Weights of a small GPT-style language model, trained from scratch on English Wikipedia.
Size: 16 layers, width 96, 3 heads of 32, MLP 768 ReLU, vocabulary 7247, 3.7M parameters.
Architecture: learned and rotary positions, biases, tied embeddings.
Training: a variant of Adam for these matrices, 249M tokens.
Each number is 128 + 32 x the weight over its row's rms, rounded and kept within 0 to 255. Layers, rows and columns count from 0. Numbers have three digits each. The size before them is the row's rms in percent of the matrix's.

# layer 11 MLP up, 768x96, rms 0.1, rows 564-597, columns 0-95
099:097150126148124166124127135109089082123142131183104126100109129095106179156138121129161109124108052111127106083088097108111180183088085152193122099143157091093136116164131108116135095148097099134160149094139133110196133180136151142123020109149191158102143050172110149122140119105154146072
096:132198145104091120109092093133109138136129181159124187150160120115140111126093134113107227115102112112116136119100103130173129130133130163112119102157144118107093159175104189128126156088080153122129093125171106132087150094233120093080075115091131169086085094173161147114109110159120136055
104:125134115155081132179111135185125097065145152157130100129133095121148082129168136096145180151088126171127117136087117125137143143119092167144092090148072046145109127129077173135082195121181140111165136084183077112098126100165112168153124144137084166117149093158096137099118191159099162066
102:096135123085125117084224145135110155087106134144094093155107098128113136157111123058153154130153111150132143070163111089185162126071101134177107086179189126156106115152128114075080145097080155076147090147125147119114159136120168063119169167137116190098074129131154107135125098083145145095
104:118154146139121116124139126192111135168120107151149120151118111150095070154137210146133107127124102130073167089142169098123132135175081131130124083113080069145109100143092158141109180104137096131132142074096153068169136161118156141101124176224121098123135220133162159117079095176104166124
100:068147122151079154160158142078136099067107131159129194104150157152146139132129115122097106127134100089114115127107104130098103171082096137106154155192105097154143178137170108137165107110118148113102157088182072135104163152155195081097064190129109162077157125175165137111080129170105159177
089:116174204141148131121158056157067127113085158100110177106133122142152127117154166128116160129149148087098156153103102126149099139137171170108100124118117106188083209143068139081146180136155150115128122109156069106146210087148132140106130142115147154131049089131132090098175141136145125079
096:132130089088108129104163129120133153131079117158107191118109151158096144156203103115126104131086085131087178117145157176209139166120139095135135075106152131126132145154134162096130161088084118071117103163071131096141195135126168136107099181150133052100141130107147166163126082196112181145
101:104108116093120147057228101172135067134138109161086184096106083146036148145142139140168142104109086091175087100151148111135169170004128143111134147140117139113071118137149124132131118116115138116102079098146122156129122139140087147151105110162090131094137124156144145127141123142169158111
104:105162168133088144089110102154115114157151137118084141129088129133113124124157150141133160152100110102082129127087166098154192155115111130149126091190169119115138171125097131183128171072122155118135105083144100132094236107196095176102161136137188086137069081172113142076123128157154182114
110:168122148143126136066158083136127167072147074143121093116117194132105116150141115114158160116109095164132188109135216103116131167163161148187098099141162111143114127137116108153147143145087212076109070176132132084123114133148141126178125179122086070116126108091107106114094127200174122127
102:107173140177111123086108089174105135090131158097055077098072140161101095123166125108134199198111124112185131120067150072147154138121104119147147133092101103131138138136118146084127171165128153143082084078130108145129136107191124065145143126102141131137046087180078148126097109155123127135
096:101162106108116139114105087142101097196134158168103222118135144155070066087135155113147183103073114108128165090101108101149099131101082160139148085152143164132110138112141103098139135158103172135116120107192161097141198137109139086120100093141173086107159087212116127132166153152155165148
097:157151177172126107097159097150144185110168083126050161105125086128123154114148125098133140101064109110109151170092155139139191087102144159166177145118126117088129185122132135090101124153151086151143133175182152099128151104182103116126088148171138097073105101146125134114105180202090179082
111:105129159036113145149174145114097102096155088143108109100055143157093070174103140129126153193110140125101114116115160153159142140105108146098152167149094146178087167134133105158041168159115115128121186179091178108138151110172182163101106145157115111144121159134064133159103118134095129076
086:132089121148152130123163119104089202082121138128121142086143099191111093127161134170114088175059159124070134158056132158153075147091106120152102121129141133164100159129105124098108109153024151123126158148160140057160146171133137172069088167138104114130147142131128150072142189122125125140
107:100137139171106153144123120127113113071072162139077090133078103104114151146133147057169107153084068107126091116115122122163167163128125143174085179154137153129121154141154189115131119135055157172082179127124095062097108129191190124110110133113127136095115103148139113103058109173123193118
103:137096129079138145072108106085160137058134182141120098130137117149087102141168110127113174132118132149130111151073186120154162156170090136127117133159129148182132158198119094097050112195117130105127175124124163166103126145160169147136057138127103197062161121075089162125101102142153128150
103:104085097136125137117167130112104135085166122191102092119165185142095115151115126109106176115154108118156137098073138078164095112145155162103180085127164116146118130103090150138048215115102118152154154126084112097127209125147127132136059177110142130075123190115080140104088158166154151118
107:115156136164107128056085097099067153075153123138107090122134118112126111120198144110152164169130115124130151115151107131145076226192126138161131086096090165159092141128129185129154130076095129108083129111082094054127186100173154113140113177115173121150090110164123149099098132164102118143
108:071094139114090146104113099100114174139122097210133163135104127133081050152119201131146169150179109137103180111063145100134107143103142145122133148133114137106109119119114137086106140126126174074148115076088087063128167105174129099118094155185199151129082179151135154082103102144151102136
095:135137135089103141121087155154060094148139149176074129061151148124156115075172145126125164173129108161183156096125136187157103130162137124187156092136076085180092145119123119099104130144103137125100147146145144149134108180115121067132116196082194157102141178109117118145145150197162069104
108:116084111137138099137097124134171173145166150179096202095056120118137147120160108114187208131123146178106154117139137165139141152112090134167146136127077183171125126112107158061096111152159079069106130136110121078102131145130172122115108179146110120068138127067106104141200170142109154148
104:104125106104115191129101087076134149133178122146144131075087121128132147155147134134106089152111109139151117140102144132178125118144101137142166112170071184153100179135159127138116123105112162103083162060190119086059113146223139130123101108130149092090105127150177160145200144171057168123
110:127116123089111157116170116158143109084180173117115120071129084141079173071158150079167142103090121090167151075129173129139143156136137126135048105136106157196114162126159155090156093104156158134084100164135101121150117168187181085131135112134120072128084104130113172126148188170093126078
104:156168142145101135051116083165091149144101213100090162143072133129120156140071164087143117109145058141113137101141141122236159143106132146134105132161116170128070132145078101117143100070125107077122142147141118093147147136117124134087117215160123127146119134099140160085146135173098154145
109:095160221131101184059120116151114121136107122097114127128101169176108144136120187062139163130100069094051122073112128120186152133165118132141132117116167169187122132157112100128160097150085134108095087121126159103113105125114113111117129185117164081132111072108105125123171141143123188193
103:117142150116052137142149123125110167034090106112155192112126138140106102110110122126161232162105132144140173136094144110115150113114085141178136112154098086155081132116113129109161126084094133120091139056110071170110168126208166156097121136122172139148093154160103130094095148130079164140
120:138165103134066213121167117115145123122146119153137118109091142133146156152121096117176141125121103118117121137120134182183165157146093128162159091125119141091094096178111202112131165098103215152142117056187107072154142141181138152162084149112146135106146157108107120141202194151109133082
086:109133162110134141093198145097085169097136154145102096114137091122148161074103120160119104128067139135136104137057164093112114139098123176153106098179127130148133151134108149092169147147094167158153197151082121085098129137156148085136091111116025132090091159160037139110138178149119138146
101:070171141136108143119133075124076147121061155129139077124043167109074108118095153077137213136123072140137164159114129136117151176107147134117150158110133087175076157159172132156122130110090134091083159113106102071131122186131122115137128161144157194115147112179157101132082125132084162137
081:107122143156164133152144056163158117134111115123140171102121116093158130069156140065125187112159115115126142117127115113126119092081136152107127130113131213119108185124079138099144160124135094177107119160198104069119167117065139159147130133103150131126080118169144098017170135160140190127
081:107124172155092116095158114146084170095097115149087175125089088150090177122119155109106120163139131136131079153051116152131150156073157165157121137099154172120130222109136146089145139161164182099119147102129145145077101106123154095095149095109078133123086180173061139128133143101145141211
094:085126120109129121079140121117103106061104176140110092138136153123171116117136087086187137135141136087162142117140105124163071142090062205076097118087169122203114156135132143116148139180160117122074087148148116096200130114158182131124171156133072108121085157138130196085124095118164121125
# layer 11 MLP down (transposed), 768x96, rms 0.0855, rows 564-597, columns 0-95
094:144119117121108116102115086147063165130111143150119131174106074148175090097171103125156085146087088115112082161105164094078151100217122156110114159103124171113150111167140141149164139134086093148157141136146165110142112148151135174141144100194152045152141085186086092103135100123054161142
080:152161147102162120157101136135123151195111108109096096117141126130149109153181091169159049157159164118123078135149153152092187122146184068098132134082128122109126187101092132148101061088120069151158090153130179153195132106091135104135153100116093133133123133148096185116133120096069127196
094:145100128108179107141185224171204129137162105121127142175173145077080116097122123170103136104123102129170117088163131103093123152156142073153132140163127100157107146104087111052136171123150129127079145158118083140126074159116095081114160099127137115228107112141095113144147145103152103110
096:107131108131108106055117170088120134137096099132143171181116184113106146130145135126110123144160128143108106100117143151203115137106207066105156112114137120150124157067188155139153136063117092187122103110064161087154165138096101174168084056127156155116132109189150126109113098152108127072
090:174086158106123159127141158140121104102141162093059093071176128149174095136122071109124105108152146158147105152104114168147146105134148104158142116104120175111139202038136102086165099093116220141171126101154119138103123150075138090113172121142110141188092079127113151093143150078150097155
104:105165142140140119121139150100107170103117126101184086105113149129135144065131176120102148159155121107156099165099136109098074117123120109147118198166159089144130122078065063136107142146105112131074170115074183172094152163126076148142199108103121105140166167178148101203071149107164130111
079:104125098165059153107134180143184126121164155157088118139071124119097114138129113112073129132140162144130089178144153169150116138111135092111151157152109158128146094215154183144114086069105138166096149104137100102178147091172110042109125077116123141140197139105189116153108140093114081162
096:167168132095109085129097141142126096114119129143137114159136154155091164075145102084107187116197195126065110141100127164120069109094107134084154127089174163139143060140148153182181147170087124100152117179132156122118133095096157113116164129171141144088123111152107112107133067061173138071
098:113152112123140125087145104067120071111133147164146194173116146115123163151106100110147167189104129152128084161109133105103182161160149127023182159072122143107111156120189124088114129143105071125135128184116125161127123149178160089120066142141148095117102093128110181068113160141111087155
101:158074139118164099140098115085137108149110125174145080127116147121130082126127144150082128142173148161068150134156148187072099093142180128114183125069154163114090098050132217131144099098109060109108143156114162118129109073187157106119114094116144172134142134079123144180098165158149139135
108:108129140065134174170107171131066149121131152118130147205121155116136154107085088130060128137153133158103107090170130141108085113120151178165147133090082135105049083120162190058162108119123172150089127119143168151160178103186148110094110103152113099099182161152116166155100103133108103127
109:124150131131139143133117140117139136134112171137136140119080119162132142099073088124185169119100137171178122115162081111116056133097072153091081141197123132135133097104154138084116096125129152089183152146083051124147149156127127166140167097204095090231112125116161108114115136087079169124
101:167092103084080108196122137087125129128067183102108072144143140195127158122143178138088111096130165084223124088123119077077095138161140171112086127139160143110096110126147151095190108159130133086179139116149183141172111156185138140080104085162141143141132124150108096116111126112100113146
106:118148077081112067135115169158145163193180132122129131083180131065132117118168113148183164098163134065131144170127087103124153125130121044128131114126116149066090143115144085082093090124125079201152118180148184154119125136157118146148122070137133136162165119119103164187098142155136137131
118:150154078117121082186151100090166138194101103120109149126152044133138113135093151117147125153160156125165096129121131061178149078134085043091160133173112091182106105117142101153146180134130160148146103169130120132121119131141074137140159101151074150214135082160096119124139147130141136072
077:098068170119185193113147132133152146130120122105194136132117140120121135132104166093130179069114129094167161140181082136058145093163085072158145166113093169132139124143137149133138172131139096069078164157142149118113109078111138110151137110127102082212169159105144138158108113102133072061
098:141134173145142121110068146099143150109129136128161110122114138090137086119123094152072176144157094094135165147112085102162087054126186146155162183076126113133103103131166126109111114162060144172052124186130156108168056136114091178128145161092142105175136122140198103131123128140087146182
101:120111152147103188170125110086176158098078126112081130135163085172097035151123146118146119093097160173149191176128113155098170147115089151089094138160152133093110129146144103112089088143116163136158118123154171154118166157157112091093137064118167107129185113042137096130114191147154138120
098:094153132096032093091083096183115084118154140100154130159169119164117133130170090157127146090175118116093155082149169139129092149114183130119129156177054137170114123097146079086122082150189170106122105096112180087102161140146145127147180133091137128163142148104152081114105119174164087113
107:083097107097146176124124161137090161134154101143204145154133137104162185091170056101150102110113092073173150160140112138145093156153143086124100110138108125140142126131114151098128159075153162156102090142119033156111173123136185213112095080139133129124124167119142165085140074094120088133
102:098130115120150074169097165118136102159159186152107156147118107127185107151102091085075186131162083120096093120115157153155137153092167141115110198094095177105158161128133079112178156135083169081109097102135179131147117119177093087077133151167127083118095116121177156151139068183134101096
094:119141085164146158126091104131152181133103141114113127131144118255148137101125175105114072116129137160155122135135105132114153144093117152096133140116132138138130119085113132144114112053153126201136171128131141189084128147144099133151101115022113108099132139150158116084154076103155105102
113:149158083088178103144166161128127147148141191124108165113093112093190142129148097096109123095076143086128147122099184093101166148176103127135144169109096128079173165078167190092153136152121137174131117081125078158094105095173160175159086134141140095154125146109103123091113057071107148169
116:097123064163195124111103130072071150127096149114122136163119127169135135064130080126203129139136139196128164073151159167137092113158106159115165156152107164070118067134066146122132067162125159068060123127092124143131174136148118104163150165158145152102091123125140137140098129078139111150
117:098097109095160119135151159032089077141155144173142138129113100088080128149100142091071155149144109168094117155129101180122183138145121169115119201141136156086099084137160143105147123104075090135118069154090162103118132160143155128148158170164123193099053117125166150129136115158089147176
121:058092114115183130112132109112126118158125157091137144166162105164125125164124148133066126162104088081192106097113163084166179109144109150145105115092148130138151091101154107095115127125175092129113131150116182055119164118158163139098219171122135131122155081133142125159061053124181086141
117:105086083132139171079111139094171130104130113135089082213162149107139177132098130154141127127113126165132156098189139110146081129080195070136092102179093206195163112106111102153074162138191076096148094144104077133137137146134100112151091139127137109089163160110120143160111145134137113156
099:196116138141137110122154148118152136104142139131050124084164073091175101115158090152175094150099133096195038130155150114138149141143160106116147144083085128123144109095210152150139100120148139157132126158163146148091127138109107088144179141083100169107084124184060132146127179104107073117
131:191127161176119142122157156111131069139115138159142087162114133174070135101120072104136137079151146148109159131138097135138123055117151137122121094150145090212122099104112119190088103137149099130159178139117125065112193153101178118110175096142130100148107111100067087144171148067087161165
069:085133159134115138055070146119176125137136127159116149175151146101109120162147118140101179116133128137144178124197180102167156114157090121119098124090144168105129106169192146117050175167137081100108024118118145207110149156113112140126131104135177106112127085119124137124106066102131092129
109:139046152164101155121119084121145112089103148149113197124160160070121176138125142124153131209083151119137128079143145161193171173130097085151101119143114089101147098097069130087097114121126146170159146159064090068090119122094138155126120105148111110152115190160114127185107127143102147178
067:137124103164067078120091178126138134124119166160088097127119130085078104175111087132190139164129156122175158160179124154190122171161105149149140110108102103109182114182154138124099085134114119080117141122108104184133139119147161084114062168195136122114180163110092120193090124134075083111
068:163150174101136163141092117107071099160120123111114059117167170115149093122145118150148141149097126109126160089144097146108150200131099151122132061112145087149073052138162107094128174114136140123149115186135112136110117176153163089096114149165181080119198061089157110145161081164076147126
096:119127120172124102102162103134187089146110148144181114157080112093133159136088095139124129151140173082092174151171130136147147064170137056128155167164080146161105131151110129080135157114125130115166137145116131098103124062085101140124196018101149185147120140131063159143109100126120150160